config.toml
rope_fraction = 0.25
tie_embeddings = false
init_std_down = 0.0
batch_tokens = 16384
steps = 9272
dataset = "wikipedia_en"
Each number is 128 + 32 x the weight over its row's rms, rounded and kept within 0 to 255. Layers, rows and columns count from 0. Numbers have three digits each. The size before them is the row's rms in percent of the matrix's.

# up: layer 2 MLP up, 896x256, rms 0.0297, rows 847-895, columns 128-255
# down: layer 2 MLP down (transposed), 896x256, rms 0.0166, rows 847-895, columns 128-255
up847 078:122151109111162116128122098079134126147152169079111088141172130103132110135143196099096110113165159149112135136125167153148110142170075096193136134154080054139091131094097077150134144165113103149117116126137095133124099125140141169125133158049100124159042104160108170097148132120081140162193178165156149141114095174073123159118161100117157131116139215123124152114168064117092151148128
down847 069:133103140126104149103125172119071106123082118127133109149118170163117161110102032167134170164139099202150139087143098145127156103147155111125106139082151140155132102185122154177140146098151075092118162144157146102128145129113054072193154116192122153108182195134170103086097140109156101106125085138133116119123138075160120161116100109150088137151101114125193086171112170129146119094173
up848 100:128091102117092070084115129149129103138128153127072068103151138141130149130112137058126149158121111111109165167121124224150155137158165111121121054160125172128142079141103143186107102101159134079138073123091171114085196149120152122122185115095140155184145164160154172158164138100158138094083140149153132097121115163143139102140094092092105136174114143124159152125121081106149139142113
down848 110:119186155121160190172138066122104100145153157133179131176102067109116106122136133151146082141105145152156112122170143102122083120118112146136097190128112090132119225162117121134128192153136184168086171111188125111161081117139154106103082124180117130102150119108099103146082115180121111152131170085154133073151150094093117209102172121103118149111150153120085145118083158130182153093132
up849 043:097130099107100094127093101132168161112138214100118216133125144088152092139113147093173117123065125133118124154101158134118152157102123112063108070144148128170164138121124095156127134134105087136125162189147150137145148168108167134179102168123137149132144149108117112196183055162104060141118129152094205080184100141099126148150170049140173122116150126126139141115126134124157098121120
down849 037:161111129129153165186128135106103104148131085155173065151139123122109172150173059135125111106199108136101159149156075155100146110113142096152155121072135112142084104107117146124155084159094156077101136055139106148164180045136105110079154117149140093145130080155167090129091172133128140114117102056201129149137117166143129117092108144121158090157088112101092089136084078150179122128136
up850 082:170132075171112156153117135172162112102104142117129133102170104101074100124101140096123139130121112141123137152130113148075123111130113097162144162126120189154119148106156125117090070166101202114180137055110119121155101089163122113107153122185097148152159119079187139101152114121065141175114142154160186141102118131166157146146132141128160106116095110178083106121097189125154127202149
down850 081:087156172149134127129095131160083141145122117108127102195169103149156114123140163105191155124132132129131122105135132127162103132115101115066135124116099075109147126142121102172155130077153041127129082149119126150088169139119108086161103120048146149093095156144086121121109118186176089082129096148137063135112140095143096154169137118107097183147201168097119184106180077137157117128133
up851 084:148113100138178057120126111235128145099095085123101134156132179090083101159093125113105110181138170181134177143097130143122113151174124146123137154103153164181099123164151172138146143107151195144140196099095145105118112168116129188161140139118135142152174082141131146149089128134126081116125127103178111105154103147173111158129158086203117137131163095145148121125144100158128057176130
down851 084:083148076091140169155140160063158125115183137109172132104149107157149132130102165130110155077114113082158114128138107099130147146177143099122109122160084122097178123110136098151107105112123104090118068151127066113152137087171157095054120122177111117129107143082186026106153115120135206148087111135121126143116146071100125112098095144081137167142169144100101124112129168141174165082129
up852 045:136109142156178100137142142142100135149145098126143176149101120162142189155145139157159126126176087119103143122133178140099130140127182114119192175141088124092126100198115181114206082093154133126149179156122151129126053122132121129152143179080100090072056113099088123156094191136141160108237115083142130168116132134146155167173101104162119067139117098114132210104088126133125129093148
down852 044:169122096090094100107141156150133069118112091130128089140144143147130093092121099142109147126109164175169119186065097132120148078126105134114107070141124119165159106105107097165062197106077113101093091129179092103094165179121145136096058094145150153167149147213169073110119070077153149187114139143129115138144140122106102162094094171098107152103130149157097052116129148154133152119077
up853 063:102102110094136132131105064160121068123135110161061124138068122101175140114079169118169123120151114157082166110054178093116164117080126112135113088145147155137063149110130162151125119101172205112101146154145138098105143130098093114138161169120152129166186154091136124119189136058096141100093135194153075106096183125066094063145132100130125147150074132089120136142124092218133122118125
down853 060:148151142132143053154139167120152184122079104066166152133141140175076123146180163126123144104091136089139102122195080185152108137103123113155112188086091097104179083081152123160084168168145161144139124148133109139106159136184165107073056124127118111124136091144179104105061094194147153098124120119151181110138073099189132155123107137111135101113139136152178119131109135129124105145107
up854 093:063103129163143197114133071139141165158206098114137160141115105107055098111071169120178149160127149151093130092111116119129103123113121108092144151113088182184148114163092086130123116124134145136113174114094125058092120112135130081145130123173119102087166133143143142143201073143097094115121137169130223069094127105099190130082133096114161139116120136120126093131127150154105100143083
down854 084:164165121119128087099113134168139130132059133127123119112095198153124168146135095116110141117137144116167152144110138189131171081147148133144153111148224143138123150098145166119140118128080101084101073128121143153127145138109133129130169146085145182156142187133074102113042149174127172098084096099133100137148095129134057112196116138146089140170127120169117049105165047143107175125164
up855 092:126150135144173137123129118111117144199143121183136191110136173135094149161147193149084092055139079105148180126157095104106053173131126147095098175080106115101108125143077167175084106153167140088097164123101153159151201154117053066061070173148119137161163112093179159111201166080136132154113116114117115141128081143150123115134114100173166125151111080141103128198153173135078147116110
down855 083:095031150138118103149128139106140118088131163148110159121083074143138137099108090109101138211082177173110132082109121114108121112146150189142140106142099140092107140168158074124145171071101134167170155108121117117132061087177174189193177057123141145123095075164122158138060158105149149123141148129121157087138156104110089164180088142083082112120118168159129134118152097090152124115139
up856 129:097149138115140092114131125169159105117134159104089069142125164156098149103116139131144116118060134122095101102060119090136065172094165120092095124110153092084143153113119085112154158191106161113178105082111181127107144174155161094131173095134076151117127142123103069133167112199100159141133184130113159122133132148078119119129122104067120182126131172151101104098124068135116200123112
down856 122:113098116156088173115078111116138138154129098172202151092112144088112140092111132158142086119108136147152061117175155179106116154163123171130115130168092175160112156134127091143115098126166099186124188178111140167155109097169143088138172107131135153133104172116116144080122129122160132089130098138159067157122137097125145109113157076148133103113097125127097130088165093114136092095131
up857 106:117044135190148127152124046171119084099169153117104162183081119119112102150106129175126160159170130131039097148158089210118069162145105161140157150134138124128150133158156141080149128066140102149096194172118241119130108139076108149130095159119117092103124095181167070174150096134090139156160111167199135115133116047182158187097153090098162088137164087164131118131181117129084110149155
down857 109:136165114117119115121101172092175156128099088119125097095175149093143132114114116118147140087112123098153143154147149069097171097120164110110140090075109157165133132111151091132097155138093135087142039086129060133126154103122134124108200126083133135130125141113069163117132141147131107165092114065082142117145131173106063099134117134134072175113113141126120152159081121151205174121126
up858 053:069094155088157103103113110171143146107054116063075155083133121086166106103117148164139123168167098080130136116129132079124091180164164080142146037122137147115099124120133183131146082139100166168121128065121083160139113158138168100143121145120098065172165192157145119118202145086155195133147093115178164168152195127125095103168110154117116060175110108165133187098117133049086176148141
down858 048:167178149146154122142126087053077099169170122235151116147142087130098106168133145123123184096123132155159143078151127161127152115140076123112107143083117163099163149107133081147137199115191151101159138167177146086096114100109123161148129092109168154058053099131111143123086154169137043121111148116151071092101065079111123123111129070154091141101122179083115149116148130154173106124165
up859 065:120075128100135099168146121146129113107108123163126153130105083136108163144111214141053110094193148089156150165040195152159181145121117073115161113107115065138156145162137143138106080138112113100096105164115181166121075084108154157094186188062083071055162137117153147111196098087093138161187168151141109109143119132099100189149096168132086155185101129105143153137135088146135137195139
down859 058:131191133107117125133115100134091127151154088127102137090142169117133104116143057111165147134097112147131165107223079089098118126134164206153092162122107153153109136090074116161174168103100153067143153093187097072142166147146145125188066088158135128188125108127118137119055154151165110117081135135153110119131159106144104166155168075144130099068116177180162133111087138122091113151108
up860 095:162124172060107154106103149040127126088093147150155148130139168147109125125115180103140131204102095174138172111141180095110100117081119080128096071122105094151130161054094143128149063151141127112140106138141101089156157206128038062146117109139131161158178119124105146108110177104108095137038157143140143183119138137155119102115090122152082166083098158130080088085081167154126111100118
down860 090:107123152155137093126123096153114089171160116132083129132123085115159114153186155113144095118170138108124089078061125170135098093165107108140146164128140132089121083183129132112112096074144166183112163148138127121126094116115141183140126121095133097090138147152167134106101106152124155122183122131126171131166128168103132079172107137083158045144148150091160154127146085094123175146055
up861 137:101136154127135142117045156147095109171133104128103138121102132140086139139098200143092163158135132115152164152105158093086131154137102117048137127171151116169150122085125143177145091135169168087101144111111107092104110153167135158187102173144137087118134132124070163100074116110100127103130124227153122145154118146098190128130167086181136077114063105123093141131121143171175093173185
down861 177:118114142124113076091205134096154142089075142168112122143197092152151062126142104125156091114146148121158134121121112140159159110096160105193182201129118075122147131156110142127094184117174078097162098143160116130151134115128098120082146126110131145083108154142160101129140142123120151179095122022075146146163138127137126113156127198099129138169164193109117121155126077132067174155097
up862 114:125133126124145146151130108144110108147124176150122163096127132131122080107091160138170121178123147154108091130130163161115160186127111075136131113054171153035135116178118084105158074112109127143109081093083165099142086142050152101130105145156142174130125147108145092196159131159080083209087132158140143156137159087155126127133117141152099081102146121137110114115111185139127106108135
down862 108:070122194120207123117085171110126126111076094148134126171103172181107152146150142130070137155077132114140165181095094136094098142105104142163129148087072085172121179125174118101111102094138116133093096165125133136117129071131108132166160117101135142107163110150146188126090112179144111131175138102139095157152085166179112081136162081131135143121078087145068113129121044129160108116103
up863 110:066069159121103080106184119119127142157126079108082134185088128199117135162096079117135124154055117069143104147115103090147117118115155146101134133158140083146170090171124103154181111116089127082121120099122124095116161130072089104155098107150104092089144136136120084136125111140119142183129107157197104144106120054167139109101111040135113124179133165127126141106099128120082227177155
down863 113:154198135160124111173112136133133173137125108146140092073121137102128124072161133139138122134168186203110169089146128147145191119150124166138139087104107161064069135098139144151085201128131135197116117097118074156143068150136168183083141205142150178154079104136120144127146111107136110127119128097097125063080163141131106160136119222137148132082154120141111103162137155113162058097097
up864 125:158103112116080082075124098130116079110201109157190147094134156185062099150144190162079091186100105095140145144123085141079087096070092110078164120113137090165153103097098206103149124149154151049134138156145164167125147172147159130109017138120149130092109129185191148142163154122107150189140081101142134053140159133149178209146146117108119175178078106108113151111077103147128178085170
down864 118:173117146151116152211072136095141120157122116173146108140100150094174112065048135127125160112139175210103090074139140132082136170102129128101105161135061184052097093150142137100124098122113109216147173109093139139112106137177083117107180100158077140121131081112047141108108109130140086086135126108105087147134147148097142139123143070148155116080095155140076062134143103100186135145114
up865 052:149157134109133116155079130214120110155058161083143139171111155135134142119110118164131125148110131089145108114206141129145143116139147120130150133103187096113143125162171085164099144143115142162162154139095118144162172155095120071142112157108102151120147131128158083162137117114087088066139142144131130158123128136147120113146119094118138132117127044133082067101118078148140108108148
down865 047:114082083178142100196143141083178097116160092153132141126149108108133117125151125079125129052176139172139154108053114180121041149101111119153129138162101142131134091051104161127137088115182133098130099126153096160141125089138123116102142156121172126183127170133164160096146138135106151164166107119159137067101123144154148202078082136106147111191083127126148124147136147161141173113118
up866 117:106130142130129145135108095177137137151158143125154131145084099119161148162115125136138156186097078134149169128142164145066114063135086127155113081157056082177095162091101199170065080128174132129112122159147113141184130132065071087097066129160095145111124124142163107131150105076129132161109142136102110151084096128144116122131146133098149167087133185135079135164119113164105167097169
down866 117:108174073153159085143180125107147178158113120120061131120158134126098109085115103119124073107177140115139099105107084119184121205086166118128180169126138088059109125133169107149121157150103104151135165078103148116137138184147120188117155147096116102150154137118116096116096195163129124101153087115140143086174136126128110134113088075143116114137076127129171145099170195113100106139114
up867 071:075125135128127056105155164182143147150132162102119192098183099115122177180152133107204111082104121088117192122116056147120138118114124101087135164109098170166140090173111087136104104102157144058161119053101091160152118101112098121116116166156123091189114126119097104154118176122114100094094123067219117124138125094130147182090091097125051098122161147169149085140112107096172132183097
down867 059:164156155134134122085089126100114126093156117132142106139116145134184116144111112117045172125111150151151069084097197173090154137138145141147081092124145115128096154135133130077114115132062128153047136176139153102147100104157098121113113132154118192137141172108132191119117106146145106136157138107086140126091103194139119130133126163124170162095131165097102130117164155165099107090153
up868 187:090145141118123084124139143128159137138135128078141106157116093149104118110140217121159141119144060019146148163099188067136097100130216126067136140126154122131101079128112108136137143131169145106101141140071066139143119113215135143070111076163128123146090112166169176199109107112104109132074104112069118065097121134067177190189131094083107154135101120129130204166097110163135154106121
down868 205:171075101136142125099103191165165153165169116133115108110081085122090134123085168137129138132143108145154097126124134093113166125103109088120047137118141169180133201126146136146114124092103191087100219139126151087127104153154165098112132065140134136127187099137096148121156112066133135127133092149161082130114110097140170098117100088121079118169125139137187077127132118127153085150154
up869 077:106104083178167167123136136132166098122155138130124170119139132135111080148086159054145110149179147225122107110141107161057108150128125112147122083108134168139144091069127100164051148122162122134137130090143127043111133151160127130126036161129087131095105148165142128188115148096129080102140166166132135126110128111086144133130108146128150136182112104153106124101184157140134135155095
down869 079:139140206146108084155100111124113144166107125128139109126137151127180151165135079134150167137114116035111116114112102144184127092144155155108116136115102098140117176162136147115170120064123056127117110128123109193118076119120148160140255092122170114107165090112087142078135108196129165153109036100143111143214120139160091129131205113124151134112193139129109153157130076125117118089123
up870 051:074120120104111086141179078204117185133095124106163170136114113070127139145106103098163102088105149026074160130142122182153146099103111126117142115108127128071120109168129180134102098148144156087152141121073165136117192149123139136054132154092104138120072106059084138134138153085156144118089144095126144127107145094079119149171132116086128110196113115113122104109125189122118115166113
down870 048:148113106120154118090115154065101081131133105145121089107124130160112129095147169196100147197148147236179142141146131087125043145130137154160136118116137095191158165092142074125069150085115100111104120147192077148082057125117122104180092054144136166155171161178121135160120159142122119140182094112114119107158133158128158141087112109141089162053145147100147127153099103127125097131137
up871 139:105073114183093113107175129100149117133166149130147099116112131123172151182106105065127143119113151102143139140103168081122080159094100186141117135057081123177141169141141145135185185109109108126166115134126163137121089118077081086161141101034158151154166109135099130157190064164123127144141176118108166102098184146109131146182181148089133155118134109142168094140092177137119153093200
down871 136:153149214115120102101124157192170164115141102156099110157175114148109131124159126124198123214113130065121147099100130195093153126092150155126128135116161123092149102151096106121089152104164162131078156133121102150136141138158114170041112151140079130093108123147118135164110156054105164094128106138094164167184071099170117091106158086131147167166104118116123189180105143126058163164019
up872 063:121130114145069126150081136197119132142112200094058127097141110142155108096116165147181161160096104122172142164088126114097126084155131158172109163121123117103172147156102098174073146092114088129141068090119155119052174151108067194136066148091127165142122097125181105137111076167106187133143123097083206068135062127146097144098150140115141143081117120158126106130186154153144121126154
down872 059:147124127169172138179112086067158147132145050157142140143107124120135121153131126131090094103118140100104134142135129135150100183142140087128144092118134156208103042085180123110179138155146102154125195133167104180154093056173084111125186124135129105133156107142088126129135157074129071194093136110142085136122169120169141165147142057135126120167100084152120151139130115125094159133105
up873 088:116147129147089097120182117118117183142171176131091162114125134127111148154093137136116208089049138141109158135136138065102127139085146159188110166151119121141083139151099076137124169119204113107152091152130127148122095149169102139120084096100137160106114059191140125106088110152109141107085124138102158101140110135144157157088133130137119133116120104143135141132100174119156093167066
down873 082:139121143139110137097074149141113160107117097162136104127164137140164151103120105188097099157148117166138134106124127145160119160165107092121198095159194154154160144151108184166147075098081117086065149106133135151136132109081107119104189133152162101166136179099076157153118139094132082136083122190169079060126147143128091147201098185167164107174141148128130079143148126132141149101099
up874 115:085143145104122070147172181103168120123110177125116093126158106158116169116124136151135144111130123155150132131158148117158112115154144076152088161109105099170126148121155112138124089144125107103159119131121142171075140140103184116145172108105149131145125103138114089119161119163158131109223112116122127144158130122101152120172101142031100102089173200196145145061101155098148160123200
down874 132:141079150146145151148112112181109191138135086191137087094061131174212104166129130134171120112168107071099094111081138181109130103126113163162101097100196159111119105132118140120134103091069143191097161103166066066154124121143090172157116148107107143126130092133151157145130133095128111138112084098041161083091138175150099158132116188142141158111132173090134113140088132193121125107134
up875 106:082126152129189133093134076118132108076139215122079172134170192129115082131118174139142140203111113093147112114111114136084137133138160120105118099123206103155125181174149159140116107136204207131127160154134126100128133106156095137086139172109113115098128127078163132111146153092085127121158176132113192086130162129148191129062148199122206101166164122198117110130131094078136117140102
down875 108:148123117168097098139158143128134114170173083113132117124129109149106160091104057118138142092173136141107079154181097093114064089180125109096155126115065116134109097122070053145183122109141084074147097078128142188114123095123137127130125096135156148128114124153089090148126189147140127162110125127144081136099102119195069158172084069172083143096051149055068181128131174184215114147142
up876 072:094118139172148096096123144178124136100117180060139104151112135112116131196125166150111112112127105129118148138108179187134110116136133137149088189129123141113128091102086112189159141121138185099085107085151162125136134116179094109099100114126121175135073110082133143172132114195118113172079113133123099143136122061083093140156130121105136158166087130175144176161187154079105079118085
down876 070:158116122129103141175083136090194140161142087174151103090206138149127096122122075136132176208120117120119120126160161073127148140085121139099153071139135136153121145134183120079112123108132116164145129150137087185131076162108117131191198125107137111139189197146095144149144156135137137093109147151134138115101116171124097180123129154127090118097171127132073118103119089123217164134203
up877 129:144147136096150105098108125140139116124180134149101117104133158138118101147107108156123188179120084106123157165078153141104140083129165149119154056086094145135101112093102174091098160134126140126117055114059082087164118193103161146118102144083097124150136122108097145134165169172113156120133121104140156122180131119102131167111168122107099169168121049140138115157046150186103153196111
down877 137:151064154066148137106094100119107121144123137104102130164097103129112178149142148124132201100126130161158129106091100124101139182138150112178066132191151100091146138119066105163059099123211123106134142147171183128119123175158117071157187100126118118084171119132136120079121057094098182061168150154146154126116106157092137074126077116121127070101103126150126120133211074137123128131162
up878 075:095152123148125162139152119077087173154166155170091168123130113176071168172119191138121134180119114151183107135175153115188125117134113103086125060139182104116132170158132085110105112144127118132119100173094089118053129121138124085136143095091097138064085168104191104161153102126128031187171139127053144099108090113128143168113139136131164133139124154197151107073124163172107135119130
down878 070:171098153109117118161117090179158083108127124127163115155122134126148081054144097128128120111135141140074127106133078082068143141129135123192156137154116136119117112104131176148189106087127071142136157041173186120184169128159105182143128124091134109115164092166085160146126134148104183116092118077188159185151118136107087080143112113176124178164130092076110133138153094123188116148097
up879 113:109089113152146163085123129171142115151098156150066135189102157136080142127105088119146092152113156112153169120098155154149199121145176080138127168097141127105162067141062096094128154071157067164096108140091129165119131105128078100077146184102147183093141136139080167155075132154124145132137148130178167145110128119167123101165142107051102195098119150102112132109145126111144104147161
down879 107:139102146096120163182130128101144088101136132088177103126086151082111084162129163069057149096140068127115118131165158126120084167123103114089092066133115149171058126137166154155171111117163141150177190125201070150156127146120210123143095068174065076148157101104136101110159159114134122108125133139087175118121131177124142125108094084212165123142125097116143149134109098146185143060124
up880 062:150076128123165098150130088168144146096143133115151143159122061141110137096128150136197165086099148103158131130061091182137151124168096101150121226151085152153147177145155174126123154146168167161124181126140104116154088080100144153146145222185091054183084152125121135141150141136100178103175049150142158106144096121142162148105145092117130120102108072142130155157093121178132100164084
down880 058:141159147097160173117128139047150108117088143136123085112121231141170104128106144155090075156149112148117130148183119086073117132104128130114106063134181109125092085130102078124107108136052068129141135101129137138126156141158130130130103015114164160097182106150134112131077110172173092149096156112098112161161178103083090133116112198152097114137092198113181124154118145106105136133167
up881 053:099162104126202119163123110129117097109157137159055156145118133136140160096103149219115127100130157125120141148091123094152111185089152063123077123065131088179157137107162096129100139117165128146087160064081131081152117144121118082150090107041142107151152126146126171128198116066182131147093167138125117126154124168156085122136094120113144171169164137116208140133080096137147126128139
down881 047:069143161130120132064102095120093147152082171113161124101104157088101130183109160074052138158129158094158130136142124164095188133191132180155092137073122119117104123129107149133125083132089164132103142145169147174151125109148143137082130129227112144122103062105149109070133147217139134106131109136102130085077139110157107162137145099146128104146073140144133168151133119138089135148091
up882 078:124071176120124117130190192129120102106033160135143134104097164166095186166078075118191099166092091135171164115185138129130139099152125130161071117159095057134160096151105098200109116136096159100133109070097122123060103158162101138160110164079091110131168122142128139119141166096080093119136144171018140104128144105133154092065201115084100114117132147146131108119148117044125087159111
down882 070:166191103144136143120105160109083092177142040140143106173110084044191069100165173155138127065117118081097148079075118128076086135123109103122150078083193113129110115156105066091151168125111104110118121167117128139233117117123138142051180127152133160157097178120121140129128124136143134151108114030194142173098144141101091148144120126122177134153148169069092126152145091170116131063171
up883 031:087135110089157113140137080083199143132200086106154159160143116171121092122110112080130098145156168136104133105162135153092136155124146150152124159138121196163119106150134125151129158163198139093188170156137130083129159177113127102096101098155116108135051130129091149075122123113138067141135210216126123105112142112086132123091090166127142160060123114186086127081081158108172145109130
down883 022:116098154101133128177148131127103110113080161122117062038136125142084128092163116122132142116091107224171128185099103090164109123162083129148151080155119088170163174116087107103131103107095133148086179110105147141103097141095096130148161162119124152141128097110165113159146178131085204144102067134092118138129098220102114150146176127132097130161149147146161105169145100107133136110145
up884 052:137236111096131187112119129122167074152086198158169148079152158096033078070124167177125093092133131128125131119146128115109190091114116111188119125072111125143153133103135139174123116138145112090131125087147136140114092132157122148102100119097116140101151066154102184090131155164139083173097128117105127105147101175087118127146140091180134096059164200108138109074187108168125138065130
down884 049:091055151136154104149089063130099130128146109135086083145086108121197160160112048089073139099142102154117156160149110118152114145115120147089152161143100142101090109164121127055165123149145094173142149202112108115097146079112127123149123102163125129112121119133191090142148096119124154048058166109106120124131134089174159175170140124117142146226061073166118130153079105106108114112128
up885 116:088160099090152076116097154108136098116051160118113132130169186113047068026135124082139165236178121081164160144096139123096133142066127110085148178110116109150151184110125110154139105131148120127124135143109148088075192094145098128080157083157091105116145092096101150143155085161175112120167168137123190123139097161142181118108124117112089117147110106099096164103103100110119164128098
down885 112:156099166101103182105133090155121106136151147178169134114147121124165161176124170197064110070102074202130108155139139105094131126125145159125113193171148108174111131102074161144133137135141087120179107128121087161169098165173125169130102124142097149142102164196143085142094150113115118104095137098150120128119138124113143194092121133104109116143063118152127120129148099150125108188108
up886 110:143133104142126124118142135102105184097104133135098166118109116129116137144098125100138093147123095123176121122123144189124114119105097128152141188113069082177159158093142155099110154142155155085123079111093115091170149172118086206084104138148129126150147174075094139102069177145158132098133197107152091110190089096161101148121136094150103183143126133114082125116124137159116116156085
down886 121:095086098151138126114087100157157137154157132118114104147142110161150103154113153094110157122203149162116132107064142122139164081173142163131096083113171153104130085131086084132107071119108142095132154171147130131105111140166133101189137081135135111138161094144165135131157106141098131095113135152087177120063150161139158064083128124116131047116115167120134164141184091171163165138128
up887 074:122103166151111107149083131196128093148139066128023149187127092091133093141148119132130068128104144068145156146120072125123130168096114086097134093134092034197125159150122103107140137131148192115104145104132133042109136157148121101172135107131115159083115124145159112120123129092096125153124154234077132102097179096161123127117163086087075098118120103157166112188153164104130148168102
down887 061:151163077119133137090147128071163160103095150136202053124141141113117112099147148113158185133138122155142109102138139203142121113111157194175130138154159154115163073115158139106115135103167101142135131127131126186119165181154151183052116175114126098156189088103103129155117166145138138131112147086136113092155075150168174172130154190169113132128161122124104151085086111110128152062142
up888 076:181124120043058148111129075198176058173120070181168141096091090123099185160074155158154123090138084114130148111101182166148118087135133107137180129102158182153142096123092163131143108133167146103075122154137144159131124103102093057137162116121114150065097149091160138118144107095116096131154144149130084075105155150157161111166176134151056098148101114097081127131146122213117183098148
down888 076:087135115173142120176135140078092166088162178099089144223120143146122072122151140081075148139172113174089118097155084091151144191101086175115081140176112083110108201152160116116129139157112157150180128131114101107151135128125135175143095182082155112172228125148118122143120129212141205047125158077119174155148120127100092186085109112121153137108121127142143117115139142101092076149111
up889 066:110108121134078043122142116134169118140133102060126135077151132129181121162089133195165155094078135103087134133120118102104167117145134164177141210146162187139125139180110139088149113118156177157147161149103118114080131101156105146091167145135083135166129147132189146123102108164149175109130122155151167107116064106101191159140175067062162141127140136170112144055125176063139079148153
down889 061:179115095145129182124087120154177109063093068172140097164081111129112178125137095090112099079154132095154152151162116154118116117136095128107156091080138106111109120117138106145123101090128084131084144110132105128169130161112082144141123110126144127075147065125049123161147142093139095138087143086103091124149117172107055156118094185182121125170143113098134098113095130138153177084095
up890 068:116103131124134079161168097187143118157161095119150129164090116159106105177119150148076129164163097139130125099138138055106100149107097108067124143091153161145130144132064135127101073107138175091113131069088181146170092120107162093136129185069141170137152179124146162076212138098116096200203155158104104087093131109077153092153079087178119136136104116133152122166127130185131148109088
down890 060:119157104118129171122172154103090115104074206202074152098163127126107122062166155085116123075075171154108135189126094143121149130122164176168100194110096132116110088146159138114133166142112107109177100184197106142127168133127128126132097096175118112105145049141129114109034166131166173045071106093147134196148101126180100171144149138092138109180148163142126092130144119070157095143134
up891 084:184116095095112068163133097029172128105098096128142132119075156119153099175077193123134172144156120102131138135158187110098183158130108142121180121141167089163097132079082088128109117175177131129144106116091172137173157121112153128110112181151095110179131121162105109114168128132150076154095144117124135130142103106014092153127124127138152163138125082178111132156122165091099148135148
down891 076:158140145117153139155140115195168140153139140200061130106193069144152140132172114156117124152112137145160115136123098123129060063142158112139103143096113135125123132166121201107143113126070110143080163148153126130089118088120128116156105073122164135084148120139127093078066145078142172084168095133144119157170121181187179102116155107117153102137173142080134095115112123128151204094120
up892 088:142111161127124132108073143127159127125076158167158175135135157129110158103119149056105159155107135133154110113118092155184084153132103079081116111113061076109157094131134057117155098151129092116069095136140112111156117127085112105129146127120153184189107091095146098142145112134138064150177113148064167147130179091123150113055160118131111166140103134128127132091142140210132166136167
down892 086:115152104064138115095134096109103154133156121096115137140076104072142093140165120153146110094176138186102164122069143195128147045135126145149136142143142186133092107116144185107134154119135203127151141076106186162153153138163166168134101151100073118129126151159134152112119141152107166038101154102098138098142085151180128171184167120152141096122091119101122164143102086092115116134089
up893 168:134151180115142044142112117173175106119132199002146162134137126139085160143120163144163165164130070101083139153098069149177158106128135100143160118071164110120129143102185154147181157096101140148147123074117171100143050130118174167111115139116136183108108124132159132135126189167118132153095161140180155167153140087104115123116170134079115129102191161100062191091114121210165120131109
down893 186:151091192149135057203149144198125150073103192113131149101170162133137098139145130143130131165140133146111159112149133164151114114127209084163112208165146121093109143130118103078160148149158101137090115123134142133137158146145101151128137129103118161137132092146100147146144159145084114102143145122090135135199120110080093120099156169071098127085085186102127095108104062175136085099115
up894 153:088114143161169120136152100215166156103134181053062115167140104141120154109115138105211080159107111132135124156127111146155154116117121111134141135095159117144181212087135148167137138139121106166104101105109179105176035127120145137061069181157135144162117084191132075117094168160149177121109170131157125102119080099107122182174170158117115165146140135137132188145146149165090123138110
down894 160:121135108107225204138134144098128166073098119154126163166057110095175126137155125162086115102127149151140146042114190101147136104121090139176087071117150187182131185106162143126131113106122136141071157177137089100172086149132144128078160117098138145122104138143124123087117079083102096143110083147122143124155147177127133088137121176145130096140134110146136051180164150120129114112166
up895 065:195170147135087111122137116082125091061087163111132131203140139104106092135114123046113131111139152152130092128148133107166124165054086124129122137095130139102081158074132121131148142169107118094140049122168119156175191133125118119080129114117116189064116073141165126148087190104108147179113111109075095131127093108130163111138067140159052119133108180130118168147107112107165112146154
down895 064:088139098144149151103088139166140148183168125077133145064128165148102153116144094181161177171111141104130141136095146156152110123156131129090126141162117123125157105160181172147097134091194151145148200140092134163112111115137154182180114140113119122167149214074087163066164100088147107132122123164149145111169142068138084157109192172119196171160144083105112087107168154114136122188104